Weights of a small GPT-style language model, trained from scratch on English Wikipedia: 4343 steps.
Each number is 500 + 40 x the weight over its row's rms, rounded and kept within 0 to 999. Layers, rows and columns count from 0. Numbers have three digits each. The size before them is the row's rms in percent of the matrix's.

# layer 2 attention query, 192x192, rms 0.0654, rows 0-63, columns 0-95
084:465537485475464484483498484439529471513558467564513484564535522510444522509422466514541490423474464487479468563539527547462516578529517520530521525463516509555492506504457516592498444529490506444462527492490486521421488546478505595530580482553534447560451454513477469526453492473598472599
092:527494532508413454519522478455550465490473546520464495528547450466404464494402499437586458489523473476434458536474513541558494587525504514528477425521461480537502547461460429539487437579494547475471543504439403506531533549486487511508540492547486497515432447568506525530493450493541518491
092:518556463532498487460535479516429500533522576454490529527535505524487496576476583447510484587492508464514488536530444493592479524513530543441448482511482453504489466438544467541517466542533574517500530471556493543562596473478490507464542553520458468472461473461569514509435426468479554433
086:571472446455413498571484572517485502528520420529492485568522511494538549507496468485534456452501522537448456478537511476495523471452505487580446494447538519557517455535416633517502481449450423538424511511534539542488558467524443561540540460481564486501519495475495510527464471463500433596
085:534442454480465497493539445518534497497517505548503550473515451588428570491462515604582454472594431534483518496535541481496483485461413414514514501442487519475462421464461478466490512502490507449509492482558500501572483512504553594570454561465532505514447480564467485490453508476539488514
097:488483546499541467516463535543516512494458474539555497505482536561522497478501548495490480433535580560466507496506471511488448508496485574484567548520498470514496426484439500501492469511493612453409441602457531523487445511486590471534509526488500456498564473450505441464495501448496503505
094:518584484517526509448469486575446577456468469453523466526510492491466563504491492542545472534505475463578504475495460512375479517542528461424553458505533496436463472526539494571575512442509457450495485514455520537482425468517506483516570497492508502536532499459485445462529536528453508511
077:522531534466343543462476498471550433424488429488517556469570567523521474499412545511544466426540476521484516488483464484466510506501515497562489532459518526552502506497474522545504470521470452409489468483464548537558426537506559574563515526526584509525529452568533502477500545492544518493
090:487471524501535464512485460469465501586505492459522511489469542518477472585436551533543531422537465499522535578430507530470477483427462579545446521512518472488521493494448568414521476546516436520496528514495588541448542564505480513576471555440544454506480467566519459489498499445491544552
079:572545483523497426534546551505560493488481531495535478464543442444469460472517480505422511487430570467483479435565382434526471485458560544434527525542489508480503436465558517468519501464500495502514451498503455471497533479426385455427481471530430544418529461492493459536486490510436444467
091:523547503548485511536454547534532504454497461486474493526455490470573487531595448408500492516491484448537443472495492521550530548546498496480597537488532484502518535476492510456493509463526480532507531517466441512484497499517538510447502478507494572479473434481483503585443493526474417442
099:471542454519462515517448541426545469462510498542480532525490484447475423500555493415509561509408423464497416556465521583520482510509490489475489471460564524502522470426477494472480422520495503517450515522493441497517464527460532485553509516553493501517542470500561504524534560469527447485
104:564461486530550578452539498516535509437480473497500513535509519536557539539533465539486551496426527514485498532508409460496526490508458439539519486570492471504456541477494525474385571451448493510542509555498504569503532485491489518512532469482528479563534463503493553486411517483554491520
085:578465482474511500501471507532482428467545493602479459470503518478450449504547442469528510494475539518484487439522500504547465548470563513506487486418478568520551525465527504559520545450489496527493425516490468446471509522502510471435555528551506517512494543513483493496553542528505590535
095:481499478467545486563510537575518473531466478503535533492486388502523548476531529505393462523494504425614581481535537497495450513447510527423499484452448525454517597524479462518501520525530451553556435573513539508489466463503536521452483482503478534499540493446525458527488523523496442476
096:523456466552525531499501575519546470477493540511542516487484510505489498539478480503436491495499482511475509573409513419402458464523571496533520464471482431478481492550486539424476564451488489513521472512494532482498481440527479459485468483480478521498542494485474428551537495453460500520
084:473541450562540537493628463475448506546493506464523508584512505456442522510476546527475522462459493516560470472508450408466476515498501478490555481565469499543556524472513474460518560485487474506502541514496495562458489545490552498418503484556543458431500563467512446504476481454474514505
098:451490576496448462534479470515483514455477510536518475509533456539560526420617543483470532571538508487561478427519459545510557456519534524461461546514527421539548512515522537470474453527544514438465534489416453498479513547548429447475447465477531454462492444613539519459526469497473450455
101:562484506509486460564464460525473515503490535562555486541585458537470478499507492458469452557491533482524484458520531503500480460499536489438504454568403499500539518495526552508434491521510469522517505462456462527483504546561456552541580535453504558545573453486475594493515487489481466436
101:484458497535507522443462467546606522441465506500467529529569538420456582540449583530507498490496534604542489535545485515499530518511481536542560499519499503474514472478464419470493526520489474481471503558480506532517475585524564495541475528499562469489544485524535427425449518526578548530
097:472475517514457485483550529531460507513454508501489547494476563523449545510409445461536515484448501544507446516503544532391493560501495426501480437463487548503563532467497552512441486460409490574463470535453456548595484507518579461619509503554500448502477484572510548466493496515531404524
101:521450469501539461569477432555525589504563464444463524493495508525542500503456551518443490510570510471577545546482493463478496571417555513481456558516508494526513458445511486452439542503449547558508522496505571510432516457554537473591539484517425543502458496495508570495596515510434517477
105:610565509531569463499521547497433479459590467481452486490523546482488498541486465519501488510470439530416535436525532440507554539513449482438473516483499536535439507546494483523497541518487584559432543532559473476494449472509511507559583469491546449570540473457502560513534489487487546527
111:519515493534490454494544516435556514516512500458500523503470498491523467502509502456560458492532523494426425575435487571509524480586465526570493459535488466575490529543494442515504586491569471540463576459496550488529454473441570489486515529493488473580455570494400535449540474506482520550
114:495466506570552550417534440515467554546516500474524544477523467448582501571488554546514512506533457567463477532428511482468483500486462580499436584508547451491597563534554434434459509477504524575487439508496504541507475499493455483540519543521578478525585479508479463462466515558485477465
104:554530503372530463496525517438458444465521475393517466524487475444464505452531460473464478524518389594505536544489493503541492471458482562529503600420566513459462541510435496445469440537517523541499475496541545497516521516427557447524465428533499500533586497502566461397497511488512521504
109:545536448507492488497478427563469579470433432550492490421487491499432491493477443577528540491488529452434493428561508501563455514425551474542439461521519476511505579537438485491483472457516530529525449475501491491481531497532496520467496488484470466465547546566494496474538501426532505536
107:462522473479532449515427421550511528436465563511559509536466541562454431531500516515456547575494467480488492535507499529451596496511514585481528533476506518537487522477494499498525490511516460556444587489502484469478532486565473455570599536509501547500471520488539526501555453497518517471
108:492492521528484525474422587503507556474461488479503515504505625493531512435490474519468512565484432526510454530609442445549499509523604553482519522484476495461526500569567548467464487457491549621418547517504528496497539434547530501526501513487477463578493469577531544510455449516522485473
112:528473517539497523446557507416483504518479468521531522430516542542520504448568449482533492540517487530548513465526505521544544540507543476512483475490477462458448508481499576468564501513528440512503467442514502581469559509527466450514484467543538476532478486449472470422450494457512514463
113:533525488519486559519439473508448475429517491476471586498585501470394491536467489515537486528507440535452480479487491510465495510520542509498635476449520512483481480454459497488545501486517494522510516491422570482452473449520484479412547454467512473422539444555463534594401470523453517508
110:489552419448496488524471558487471525469521489485498455484487444530474440539544432519529449469438432589457471508504491527438507505507543435541392408523510518456467443511574517534476486506516434500557470471480497503495501529501509506540466479559488561471522424487461503488505526455489536458
095:575473497525446522585489495426543521493482509496498528506526461485446470472450526516539435469488454504465440526484565588539497495545477488602510511516469462564519494527519491566478437531459522500462605480475398471517544508517510504473531446528522522510431501530455516516571472524522460493
098:471480530511488571497421482525532492564485512511511518520504482551527519431452530544468452415569555534451541508567583492450504495496472512544571430475482532497452480511533547527484464500441515430467552482546523451512521486550563539516507555505486585553466512489386550452515532527420510452
085:424499479547465530468462526446585491509512493533485535525497547525436471498389472481529520396557491474429508523517555494487496506546504490552561480479485492501448469511457501513469468566509533426387510466508464528519522566491547594542507532522477479532465457510507522539469526490589486536
089:591518474541508561548521512571500533443554601495501507499476408449509526512496541473533486583497529444550461402517474503533518496547500444473534500544432452473478515440506444497494504468581544543512511551532483535503576464476487507472475439471473508410497513465511458561458495463408465446
081:521550471485557604477518496480383464565529535449536449506436424473523526521560493534458535576522526472572555521496490543526500490508431432474529459506528506426475532474524544509492555478426473527580506557524464463498501421469512461448493509552467516465566483439521518532454563550443533460
086:516484475424504534422547455463505523502546567518476457521430438504517505495467541550480551495469579521463498468497593538558500479478472495485529514477533503469619492419534491503553451540464514518475501526503453468457555471456439510506510486555451469494471547395453443491510470479530516494
094:545550534485463464562477500511456527505445504466397500558526508522487441480466487489589491523448480478466442457499534596512486463464519450495548480523495509553544427501503495490527467502525529447504548422471460447465528449496416510443517551450552473576490481530477454532487513473496433495
085:552471502553550528509490497500497494511506483510573462543454503507503581560497443536527528437567498415495513518505530455498456471452519464531470453517525516454486437537444584452542474435440437522497473542559578522467502492550555507503525479458573450460534518506493475492568481509467461494
090:477440497506544483473492471466500507492548431485528472547442485492434527526500503530513524504524452489447509514476567457480446494462427417523457442460560560502474387475475541461520454471492483533475476575465464512492448509529506509548457516506489460500471473565491535523540481536560475582
079:468565515474422429389451493470496484489511470435517599499538578476536542527461559543467460459488490511559511444519516476515489531498447517503500522498582534464427471562512481536557491479489444550486467502485495513524469503574545486551486453469562528486500457524493559484509503523563522435
096:546468528476489554477475579480477491521550580489478562526453531451500484497488532529512422491457452490470517441472445465477525494477472546405471499448498478532502528453492541460466449530563555516461479515406579503534478592538545476529488489550463485472492492497547516551482410535551531475
097:512534495544429423498458496375482510523489530458498431472466487501467533448497477461505494523454482486423467511551476496544502520530530449427465528492470459514502540454529533520479457553521510518492515435516502521547510494533537439515494507538482433501466471410481491456462491503481468460
094:558461512435541504538483499505478469518503504499481471463447420529470551487552549505515564547455449429476522448531461483484465422516463479475533521492445459462434504453521497515535542419468539510563466528462589487445448438507469496531496504499499546419550529482585498517512462455487591514
081:486508463543441456541568517506445511535489544538595472511429452507535459532501512517464490507480524508438533481432514434519492477522502534474505484488506527469555519524562513441536520492562571458465477445447459447470485501527484460470491472494380533409524571494462414548562459484435495489
101:493512557510513468621510473464494492466482562515575565442471493480492485504509558439522502484524472466538552516520495497470509436477457531538414496537522510516526575467499493504490437472560510539503498468562537550510476484518576545411477490501564544381535496447552454477462483507464507393
106:501474421434506446518474496488528532507500466480494500566551427485470503536549499494408525546478560508499575512515502474485515516491547530493487581528492527465535551411555561500455521487493471514466532584541579479489564476487481471470500499489503486489434543528569482502461535592513506561
097:453456474470556484549448543521461490484433540480500506431480539513504524456541579446548506471470550567477530559525497507582533503516515538428488506475544505524496511491447477468508563483482503579568491431573485499487464471476494514493563575566580410509465505543459499492548472521546543515
092:516555533440496477444536572452552522502500433415485531529484548534450457538479439518501456529502449500539487498494552448472460498506525498512466491398510505537469442567441463442559471541537464441495490457467481552525541489475513581567457498478471452583428474535568561488521557443465509497
092:497555472430506513467494505516490469506508511477498487530547462524513494500546592529534527510521453432514503433477535486568445523510470497441479432501484477476531472529511498474454505491510452427543511454564510510439562589541484457508481497491545523513490477518465523554569494528500486515
089:508475513466493529548519562506454496523497562563529441560574454499529495455465585476510543514509488509486454503503485482545549488454511446439529481463521452482509493525457486486564507454519495430558505479450481496480518522537487469368526485548444518453487534504493510501473520513461463500
107:614477550505498511478485555489466456542486533486520437475472488552541516463524429490482529547480487498493515464466484488539511462483537517513516460484502509467454564562505560579533440477458503496480561451489531440446454510491556486490518562554522529512449555525558420539522484469443550489
104:503477447530506585520586408515501501523545494489545474571467473519426544596525505511536528468553537466565454433483548488568450364509511513545441515542473544485593534472502510455518556522460518518572519550498466483479537448482496481437510521516572537467436526532469506556477473503507503489
103:497533456487439548483512490513458438525571534527515513531557442528509488403504494440491488497509548480565507453586480431444442513510497496577465566524540479491479517445547520476462502436516454525515528483485473500485506491460465493482405582539476521532481490452464435462494482425492475527
126:513540453492448529547481477404414424531519470447571449391512504488424431542500524390497522507532499528528482502480578473525429460455473434529494510568439547465506538510520493522497490511509485532512520504554476543469523479546511443499490498456576507532509442524498472499523508579530499547
117:490529479476557473505451514607595554445490480458460551478413496494503503508511480467520422451575548532442438435439508539511476533516473480489551451451558519504492530489513407524506518520546496525532486503483466469533522457426515496498527535538456493468542492507546497491534489511533480553
107:496413386489485492529557509524553460499459555524479526439532476412484546561518449474537536534509519380482472526530434493558493520520545459515487507540469498480577491466485513530532480513480518524468540524557425496497476509513560486511487491464554436462499417513497468505464522511506415577
112:549425437441538507568508553555458507488443504515546512467528503519485478543537532544511490496473494483539538501480554539427494493462518583541506501479496494532462570584501536467493583474479525520475463592520478491513449450492430484459575465542465424505501514488477538600491524482552561480
117:554464512523461541490487531590474446450529455469506510490424489463512571476485461490541467418450470489460450486448462476434523546537471486569480505423500507533566479482526497516470480467536508487505492569462530453562408522488408466485496495536419528517514519452470413499525506480537535506
111:475525529491517452512458538490492449467468477507542508584602542521574524484556488475489506534511603495528490431434481518512421431464545480508477501536542538503470515479540448488515601509507510495492474518527507483449564530494542452482568492517525514487454477560398522534456507460446536423
112:476528544432428469522519498475421533471494557484469498525481530526528490451459503498411514539511568575545462474576517510510531519540497491468472518494526472473496463532540481507496474545561575557505529534559447465575584479474494506546504578490496504537466470480529558446521535462498542550
112:533509531522539449532510604511536459525491513547451453496584445500499520478538462477566520452510510511513556434504451475494550502493472476501505545481554496539454425514532512508482466474518422487509468437539485547477518470608487521488556491476516519497534478493493526512526565559509484505
108:580523450562493512454555609501521518544473515529561533544444461579489569477518524471496599497492489530554579469540468534499495487472532471473549465525477542471454509514489569485541453542506563491507487494487490541472564534475498544502534453496484574535520440523524478529498584476534479539
# layer 2 attention key, 192x192, rms 0.0631, rows 0-63, columns 0-95
093:438465471500617570513480469538451533443508501491513516433495540502530545492502473495482570461460510486478573518500528558456459526490503506517554517488556494518467468516438558456518513516470490542464488503509480489499461488550514429500465468472486546487536454573473478502424480476490519478
091:482478497537522520509507537542460511468548486515553551490449483432494486552491529471539489480497488492446440535502477501383505506463457568447526517490542507572459478529500507494460544540621532555497518454574533506521537491512544459593455490448491520475526493487500411469495473526438427478
098:462526484535508477517456439538426514502539483594521510483497446449484484436519532436414548540462524415529559465513475561533441562515499523412481454496498393553431486454468537516474577519478468478474507483487488562455548519512469444501471503446562538474533500425496428554535501480462492581
084:441518549428514493476530418493491450504466462432471472430439479521522445496488471518547492480505503529476454507521546463507431435501409494586485494411543512465519550499471536423576529509568510476468484510503555565523450460586531463579442463495493482510461526533516512440535474538532510466
092:444464476489400439475557494520504572511545451478479449475508543467492553529475400424469538536458488520478503607431417496521560484503528536450460488474418525485539455535470492468463530498547444475466555515440505539500506476545421531570505506456498481503476486518429476479443554503546517515
101:441479560550506508482438524441479511459513446459414554480509553509496401506502460506464529522511508555550538501529503437532547496550543499578450499516462542501471534502558497501438454563537463512441532471472477478488574501540515472505475455512463553531458577472545540505494547481495570528
091:479519598534482461421447479494467465504475525483536455504475495523520491453533496478458562504465538513518509444513457560482511488504536539459530466520525421515445464537454491577432534503525542499479466542487508534544535478530493450436573554447463504472530510472470485435583431530493460567
082:487440608514497531449518494504500520540505519424391528537476542480480451564507522523499462511528485478507479485542478499475477494528504490536570524493553509576488407526426437476484512569482491540480478521503413442544469500494525489467462518535472422531467547528448489498468467542538464560
100:480474494500470526508406484496484495514538525540447548505477571459518487524585483516444418404485496530479476544498457553506428530458426503453518503478473485522525519546519505482611519561442567524495484507549535367563476451478519443508519582528435464508534592481531505449516425551580515455
084:515451461554509504534531541479485467531489446493538428492532552555504534507525534561574489538543384474536496528520584482571535472515457493521441413551443499452567488468479579578509466473551500462497494455415507575518524498481510447450560463492473523485520496561486438549523515466394545540
110:465529488472505540538464544492530474495532492598467483513549441508530473474518513518483477532490523506500519427464500504487512454501520460549524503486505456561504465439586488448486481487507500449506498527489464520481500572547498481469471532589469557506484563448557585523487548464453482508
098:532499554467487464535530520511516485507439560508581558502486565445491480516527542526593483496544500504541430496515567538427554493482511513496521473498524469493501507488512463507469468475456502455543541470516492575532528431474509514486481603452501475534504499488559499450433496566496460524
099:536554485488466534504593543458526444550401481498478501544475440511454445532582456477393465534474555509544531444459498477480509483523542454492445524544521529543495474512490471472469466434482584564529461492478443462435502512489558501575466493413501545494436540471509518536538452482467439453
099:516546535437488413441497469480508497579504435484505452447435502502562509529494541477505435450436529472543539513469564448521524456457522500545407483476509509576497555613496542521477554467554451468555510491455547523509565510530496556527509534479534513452457559539542499459518492490474435490
100:506494473572438546473502541534501475547539398461467403486499470448514445478532534542471419491544441488524499581552434484550481515416509480552520520590517517454458486444460536481496478516475487480533533544385516496486547525586550503490466572487514495543492493455476514529477554431495490472
110:437539501491552517498472477527490528505571459536484503451494486514489513482567537460448432462500577543508480504545502423627523444470510488482431536524471498426574513544523511553462494505480514533513495551495491470464489502504515461456442498544536576562472517538496459522554498517592532458
095:472497496504488537495461476500401487560441462460579473430494456523521484486575493467537522523465475426515497479462488498483454465496430524461522463540462433417517556532570478536485555435570448393490503479433534505436463499540518531501516549501481504530506396553499437475482550517468460532
090:442422521478432475559508478489484527482503574544476501548516542485544414526469553528450514482472472580451479494466424524469463470525514563567525499507483565494498440521523488487535507533497516457421529471431476496544527503521473502480499478542471465498547547520478546498490442455534521478
099:486568459482522486477486512532474498530482548511459527499523483435461411437472574575463532513502507515511571485604445470479509505498575533485501519559553533489430478478500478545503513527485502420457484519501505471496569512496474497517563465479525555437471526425523463465495549495477484423
101:479479527478466512513558482541535526425557454565454503546547438516546481539573515545547502518499516488480547526485440545471478504493505558517493509472485568479479526487503547593465497455472509530452482490503561504477465385507511503514544547571532488474524474476526478515445526519516480538
097:543459519454517524513413546509474496451512507522516496550513536489506523502495536469537549465519484483436495480481502513534489499485538542450486550478483511510487453504546509413451472471550532516440590511497459547476508548421591510415454481455449462478539510450499532471479494456469449462
098:521541482511521543585482500477476455462458499514495456491523548517553487509466451595460551563439500515466535470496485484558488425457579512467463443509486503500483510538502503442543500418499493443479436476481500471484554435504540517521484482500468491537447518486471532522487484497513485428
102:508485390518458488467495474559512500520549495483510426528482396473489527491500457504504521493527503470511561535496541496494429492494520500407564470476536566528479527431491551478468544407492506532490488477514396540484480465498506485473478534491490527481458532496539556541466554504469460495
102:457474527507540528480493529481482544489473533503542499482486441495490529536441527526462514457507482449403479413462474471466456528521574572467548483521513572511442528518508526501522551475544504474516558517449464528483514519501445546496526439524576500542523503470482444555485482453510512506
100:449533459499561500549435487500504543447469529522534526500534490522502497459478496513469484530548488533490431410518479563474521586505518522434524503466438490499494475417498482586540474425495480416462491485448492539521520519453506557471485522480497465481554499447512483475542483516479477525
102:488490566519514479471501454584576423484461496444511479577447452480546473453454545494493549457463484487562490468534506557521501554562546493494602449535481438543519581472503517517612535520519522487514583551497503489468548535500451483508474515511499441410437485458455521505465551538466503554
099:526486513530566428432515511548513476531492475428523449458467510546414608499540495505475518480532531468545488572455495472524497480511463472424479527518542498540520564488509470570550456528465463481492470502538435489420604473499552433491441533479492522494506500504476541504436520426507465394
097:540509528499528503481507536514442398489492572488488478448487454520516527487501505402411497502425441527536492501461489472496525545437609549468545507468507501533535509435514482559494403503538521524440464481475500475496455526514519457425504510488453472527508537524527472553492532531456524512
105:498561471498529510485503581533529409522513483556456458521550444577531526467503454581486505466540581451578493476504428493559570423443465548577524443536605474494455501443438516508527553551549534501465437468499456574499550517513456453528523540548476516482420532479555532446478547542514509523
099:481501579416508505464459534507462502468495538499562580463520527521528503557412500557447487456443470577449529515424464544499446522475450494573569450566478507506509499476482505466477531477545578534506479504508482542473477534563454528488506500533452455512529444541508598522489545522450504560
111:529497471506494487457453502453480545458531540495502511515517487493453493431516430514486454483459478539494475495484562539432540479523517548517467424476542497490531436517497499412451523531470524528501474544498537494495508542546511490497530479505441432570578485573537570484486495543535451574
099:559489510460526483425485518489528456583485574417488455543548485469477560492506510426481444484475503468589473542482482479552456560479532516436509471463535536466495508482561437496439502526503460500492525558482498546494533542515567510465457513499518523581507489466468459495571444478545484423
090:441483509439471501490473550484461583488527503493502516494405540438540505507455500437521497440463469498470459589447517520455469481432502538490505499443538527558484471507489477511520559534561567488570512490583553608526480497542607505586472445422474442501466482473473458493521464536507509495
088:522470558489516528519545596501509534594551563442487471523509531510460553526506484491564443536512470507535509535492501529448448499528483525534468470477528620491456524534548416589522479469523479466470549452550397529550483458502564526485562473583497476540483505567545523502520486479515541500
089:530478515477468482464454571595446504481526512512437514483519508500482551504586450444523532518491503482500531529486495482476438509492461510485516469457505502519531500550489482477545555482574520552461518500501503521546406483536474479512432508471441479547513454634497510433480494485512545508
090:515514455513561507487470521490533440466512457469570442540497465578451466406497469501517537572542469454455520582518515464471515420518516482496465476533507444514452524473502468496453512438498493501481456499503506559463534514522491527395551534565473572449504504484597606583564504495477446544
086:564545391557499551509588493463515401569498519514555470503501536506464487415429502500518495437538547558465423498492455563519480457479527463555426514493516515513515568519497492544488495495485462449542478532463517469462487512456474521483543570515521538466522444475488511532523513486449570471
094:529516453492513515490470565487460546470535524544452456471455504519539462438508520445529548529503571428470506484422514490536515472470529503583411479534511559459474514508486514501493497434538568487461498473513563403452483509533451542474560497483538527470493497506522521521566506483487563500
100:437462434442482466483482453512524420487503512587471511486454509487502463409444487513548521505543509525483483551530476525475459493511441501475566447430526485544431527439536533520524513562535482554524508482522558531516490546493476483440547481463536525508511542481518479470600534558513478495
090:476529487493519490484485488478474432559525446487480437461523494509507408479496469526485484462424527522519484485473467459609494475495497505453439556482484498451471559511559524490519440474470495514495419547507457437475554541531555501439525541498507465479421545532583483493549505517498500423
092:554498509525487542527510513517469483496458452537500452504559562457510418540558468547552465474523521457542499522454532458527540470473469476492542507515458441421476534516557461495482438533581507468497577504510561486455449474457434507509446587464483520478506520576541581482472485490521512555
088:489491503492522432518488523557531520458532487524514551487525571422484463545501502483493482577477529497510475499529496548509483536487515529469567478461494489464552481458388508473482525504546484537467508557447561559565471525533417506499451496505452461564551496454507423537449520529547558595
098:516507518583563566557434592504462544541482508515492537487520550554596531542492471472449529544478486496539573486500509508545603380511443482533445527496537540533516481487470515543497487435512517490476501529471472503563499537469467466469527554494526546485531461520530495462434532497525531432
094:534468451413536519532534501528456454565487470449491479476492514531496497523541453504480452380532520552584463469498470465547472465439514474451503549472496479549489534494548463563530481515492388401484519545560475446509508498549517480497475522513587453500480514463543570437514505455464470507
096:581472578487464472539509444476448465460530571548430458524445460571460543519479583435518518510451497581501530492491467517455516532507566480451475484484492417485460528522503456486519441475482537507533491467560492511468563512403516478480508474532502522471573521483483571530523424469441430520
091:492524495517541471505395454545437476394475536501489459519527455483521521452444520471509545555570508475529523498461518470528571555513502388464546516560520451492475567538530587491457509521583417455526479480504508575457530559492525564454552591522473563463509496496499534507478457516537482484
095:491533516520579466558469550502492520524490560512582541504471544493480503505546519488470531509480512540479518447444491537473559519463467518459555519540491465511424499501511484512434463559441477481460460535490501428469569524471472461508480456536458474454469446460496586547463505524527533562
101:573480565511421520471486524508525512545448501499539528470479468462529525448492553477594555541508456497460413555386533529496471501506478504463474501502529442458445393477447437487535543447482508548580456446495435522447470462532494479469517456502487474505549534469445451515476480522558504542
097:500498565452478506574569507525486551448540524525463516530447500490522497530508534467510481544451433498485559473425473518443479567535487443543505516500453504570484468501493510443519472510514472585438560524509490496532487504506528443514466486490522484577482515462512455491424510558527477529
106:465453573524505512521538521573549576494515537506522579513423546446472446510481555553519540538447514511513511472552485545487509543591472545494490470463450503490456476524488483501566523503492563576445547539534508520504484483472462458546523436471502480485526472522458584516447503524574492552
097:472542510504402470435478475487475561529485448521498535478515483525534419449448537507474446438430580583516535571519545537486519484499543533515501503446464525508593509500536520530581501504541504503516464463484524521502452485509511505570454550462497417505581527494505493439442469477430508440
104:512503541480502509473495499464500481518518497487489455466410467519524610481518518534508584454533506456509475485534574443562541479512482463484440511520474467482455572511524520512562499478541519463542494498468556566408511501452493497431479492492551500516466560531506535497542530512426501519
096:444520483471470514502500470500490456465514525550462465442499453516562535424491553433425503480486586521529513511565499411558477429464441523465526543509564534506561548459486529538441550485520449480492486525525454445451569522543491505489497481495486457503500515509511542514522460498461526502
102:501496473519565507435453551459566497450531551543607469513562451497505516486523445511483486476533530516439546517525513512534442459489472559427569471509588485447501466469552502553440490488474513493449389419490478528494474504475486510536470531521503509430552517466535505499489493453434397509
101:515542513496523507466517542489520488528447481517518449453532494504489459510524475551475443415527499463477533567536482458541487535451576450476554510538602510491509548502460504531455521554500477493493447426469443417479577567495517504480503535425512519546485499465528550589568540428434510496
093:450472508552519520536439477583465449434497491526522416522594515452540512482575516473510476486467513466530497511539552485514509482504509475527596517486514514473476477464478486488456509524479481469496532492551492471444441510555438512545513545482529512546520484538577535504530521577589553520
098:470482535542447430483548469493521541483536540508517506411515456476451514529523454466539488515490491510452538522515551451493455511523518508428514496580448441521570508478547503529496404469575495457474513481513498519433534545506522579532498500465473468479499527451534470500528440521440537516
106:486507500540448408495515588499470543544497484528550473469550542501544459512516481493494501477531455472557448514524491487472519498402497482491484547504488445439434500485505520522495514501452527449501522457575453452472486552438516590454546521524400528508478477468566509534482490526470498440
099:482496515494519493481499479452467540493428582544427548531491533455536549435476414443535412512491569544506560596542458527494428488507493501467481502534468523498529520437549535478469520472479448523519479516483530491474541476490426510456501562455528454507597546516511546463455519439517447487
099:511462468483515504546489463466483495571434502420514516535510465464464483516495583517499429500470461530496525540479491565522631521500556468492543549560516508527457520483481494455473485487461569459426489561524536569545487571516581474504496541452563477518469531516450575524500394530518460509
099:483449433391440575495513513446489545524474523524510524460496433486482537489496495494440522492470577532496493583511504520459473603465496534512549519465507549487506523529513525511460420520530460501549473441488419525503534506604554465546480488559537450521509542457514449543444567462524511457
101:454494507541555483498550592531553469503482536527484491491485531477493502462492487496493614463499509481424525569537452548536530517459566536535472500468513428555475470413508509561488499469546474506511494417474454467501475483479465427526462530518449538472491443439498438399554543505498567554
108:531491463458458555539515458510495487569538473515485518488501464471507560521523409403460476495538475462507538496510546433584488459564577471522500478604504432501530539450488522569583528515481487457485511527499508462554498496508590491506475515468501541491381491461515503517500585499526500418
101:436451535494476516485435518457441506550543508479577541512520507484459493488505558526504495430501540528550473496513496490532498546522470495510454504435471474381565450417506533569480526538531524576505527529541532547541421516558471503499525504465473535463498486532486509517489424550486469500
# layer 2 attention value, 192x192, rms 0.0571, rows 0-8, columns 0-95
106:507505409542508435561544417460539587506485506519482452511495423535514508570482546455448516526524485435474492531523511526488544449418504494499462456550529488446436482537514498502560524507499594520470555590466450507589478501477533420460509503440563488513478460494505458492499462513477510490
096:455470488459515558479452488501533524539524462527502491505514563522517482524466481559484446565574472476471434416505485474501481546561479559498459511492477570560540518497403468500528435494504461461474528605501475523526538522586521504532498473552517537439476496573513481556536447462496523504
095:531491530557437424537531472525513482441532489615507508482488499526460427481451514481507413486474515490496447593557485494536540550447507468536543472454469566520470478494509520558492550494504428485473485525506455479422531476551523439504430519529536583566489475469450478417479506441498546491
099:538491489432587528539508471495551495541502482451519426502504497497522493544501512520494456454553460488535524439509501458470486539448389499540438514491447506502533526523521443492570443487481479491515477431515520518508517507453475544423474510516394505512559489451501509398476466463523522512
105:512480479402451508522492564530490489473506486511491531506450415481538490508515510470529420475491472560547478421495498398511521457524432478516513556472529447480499491441513516419488531488557539486467454485517501516504520468508536455484404475556447499540463546473523480490454424518522539474
104:472474525554484571506528530508531482468525508512515467536529464557529427448434507535551496460465557530548505469510556452513552467420478513551498460534505514507542531550428471471508491465463508500483545457462470465490502512534517499523581533545418517505517534561629511544474475495503518519
101:500454534552587473459467451525566546531470454545432508474591414416435555472538445552541520464455452426486503558586605520514444575537470492539507441546438532512467510540465515458485461532526473474518518501476469481481497553424432460478545507488521481555534443522471489503540510497454503541
102:498484465583500487516452510535575433509490506477498498503511496499432610550499474560470531512534521521527533464535540492533487510469381495514485473502505457477415552500501488547514546512497494455558454458496536515517511435421552508536494435511463544437587472536496553488526462532526554482
089:456554495470505496477492571492441539507551524439483478423514482581456508520521536485499465505486428481500531507470491454516544454514469496522518500529520620438504573513493526464509523443554476509489472462506539582516499548545525461510478538495537525535555504467501521511494514553531526453
# layer 2 attention output (transposed), 192x192, rms 0.156, rows 0-7, columns 0-95
108:427531496467468487506484459444419446544498403447493502540515470473479516459537480483477493532476534504487533490510434444571541514522413506505470535515508415472505449553545556485495496457516495480528439494491565496454468518485458591453576425510544449503451564506474503482474489486526499577
103:456515475486416499482501472492525579498519478470439579543558498464446488529538533513563521548552504420517486506500499481525531549536586481492480489554566500470477469481464512412510543518494431473486498561508474483418447532496451507445484526525408507469496480506440504532520471445483510523
093:526530509506473481542441484500511485568443498500520535536541483555459552446463494518541534500535481545516480530484491383532460565435543422514533516511486466572460517494473509564435562442527484558549517523457498527530533529487542399590515537545501500504444510457543451480483543560487474505
097:515553505439513467497509549563571479464487511405484501451533508493488507449453502496469486525527464486528514590448511507465520510539476519511541551494540451513455539509492516548556638582567454478582468453480470498505480476553481481462479560421529508436504484500517438508503540509491556469
100:514421521550420509482514536490541519504549505582504520524537449561472528483471472456518459456508430484504476504467514469591520547495534459542500503514458535543535530464453463575533584442537458480500510493453459534551521405504451460408496504466526497496512515571508528487448517440497481416
104:440542476514471491545507542511497553504500601513512519513563482532481486452566535535509541521512480551493498556547476516493430595529503487570491459501518549523466508419524547525481459445555439554501515482532450544504563505437546448510469556501506545415463526485563440566565542478464506497
100:481463475504491449518532502444480534511445459567406501509508447506483515450570506567461484499565528505474523425588553530541509472537516502433473445499530491475540482505594480414529476473488508516503487451469425520507534483496526493461507485534493479514516478488495485500538506501483470531
104:559548487452526439503513507492498494402459435473506440458453446524467476439423463480515459556487501498431560515468503545495464504542499487506452558491535480479502495479529548476518488596516466494508522466543426469508509409481449512490450476443437482473469483425512497405476475444556510568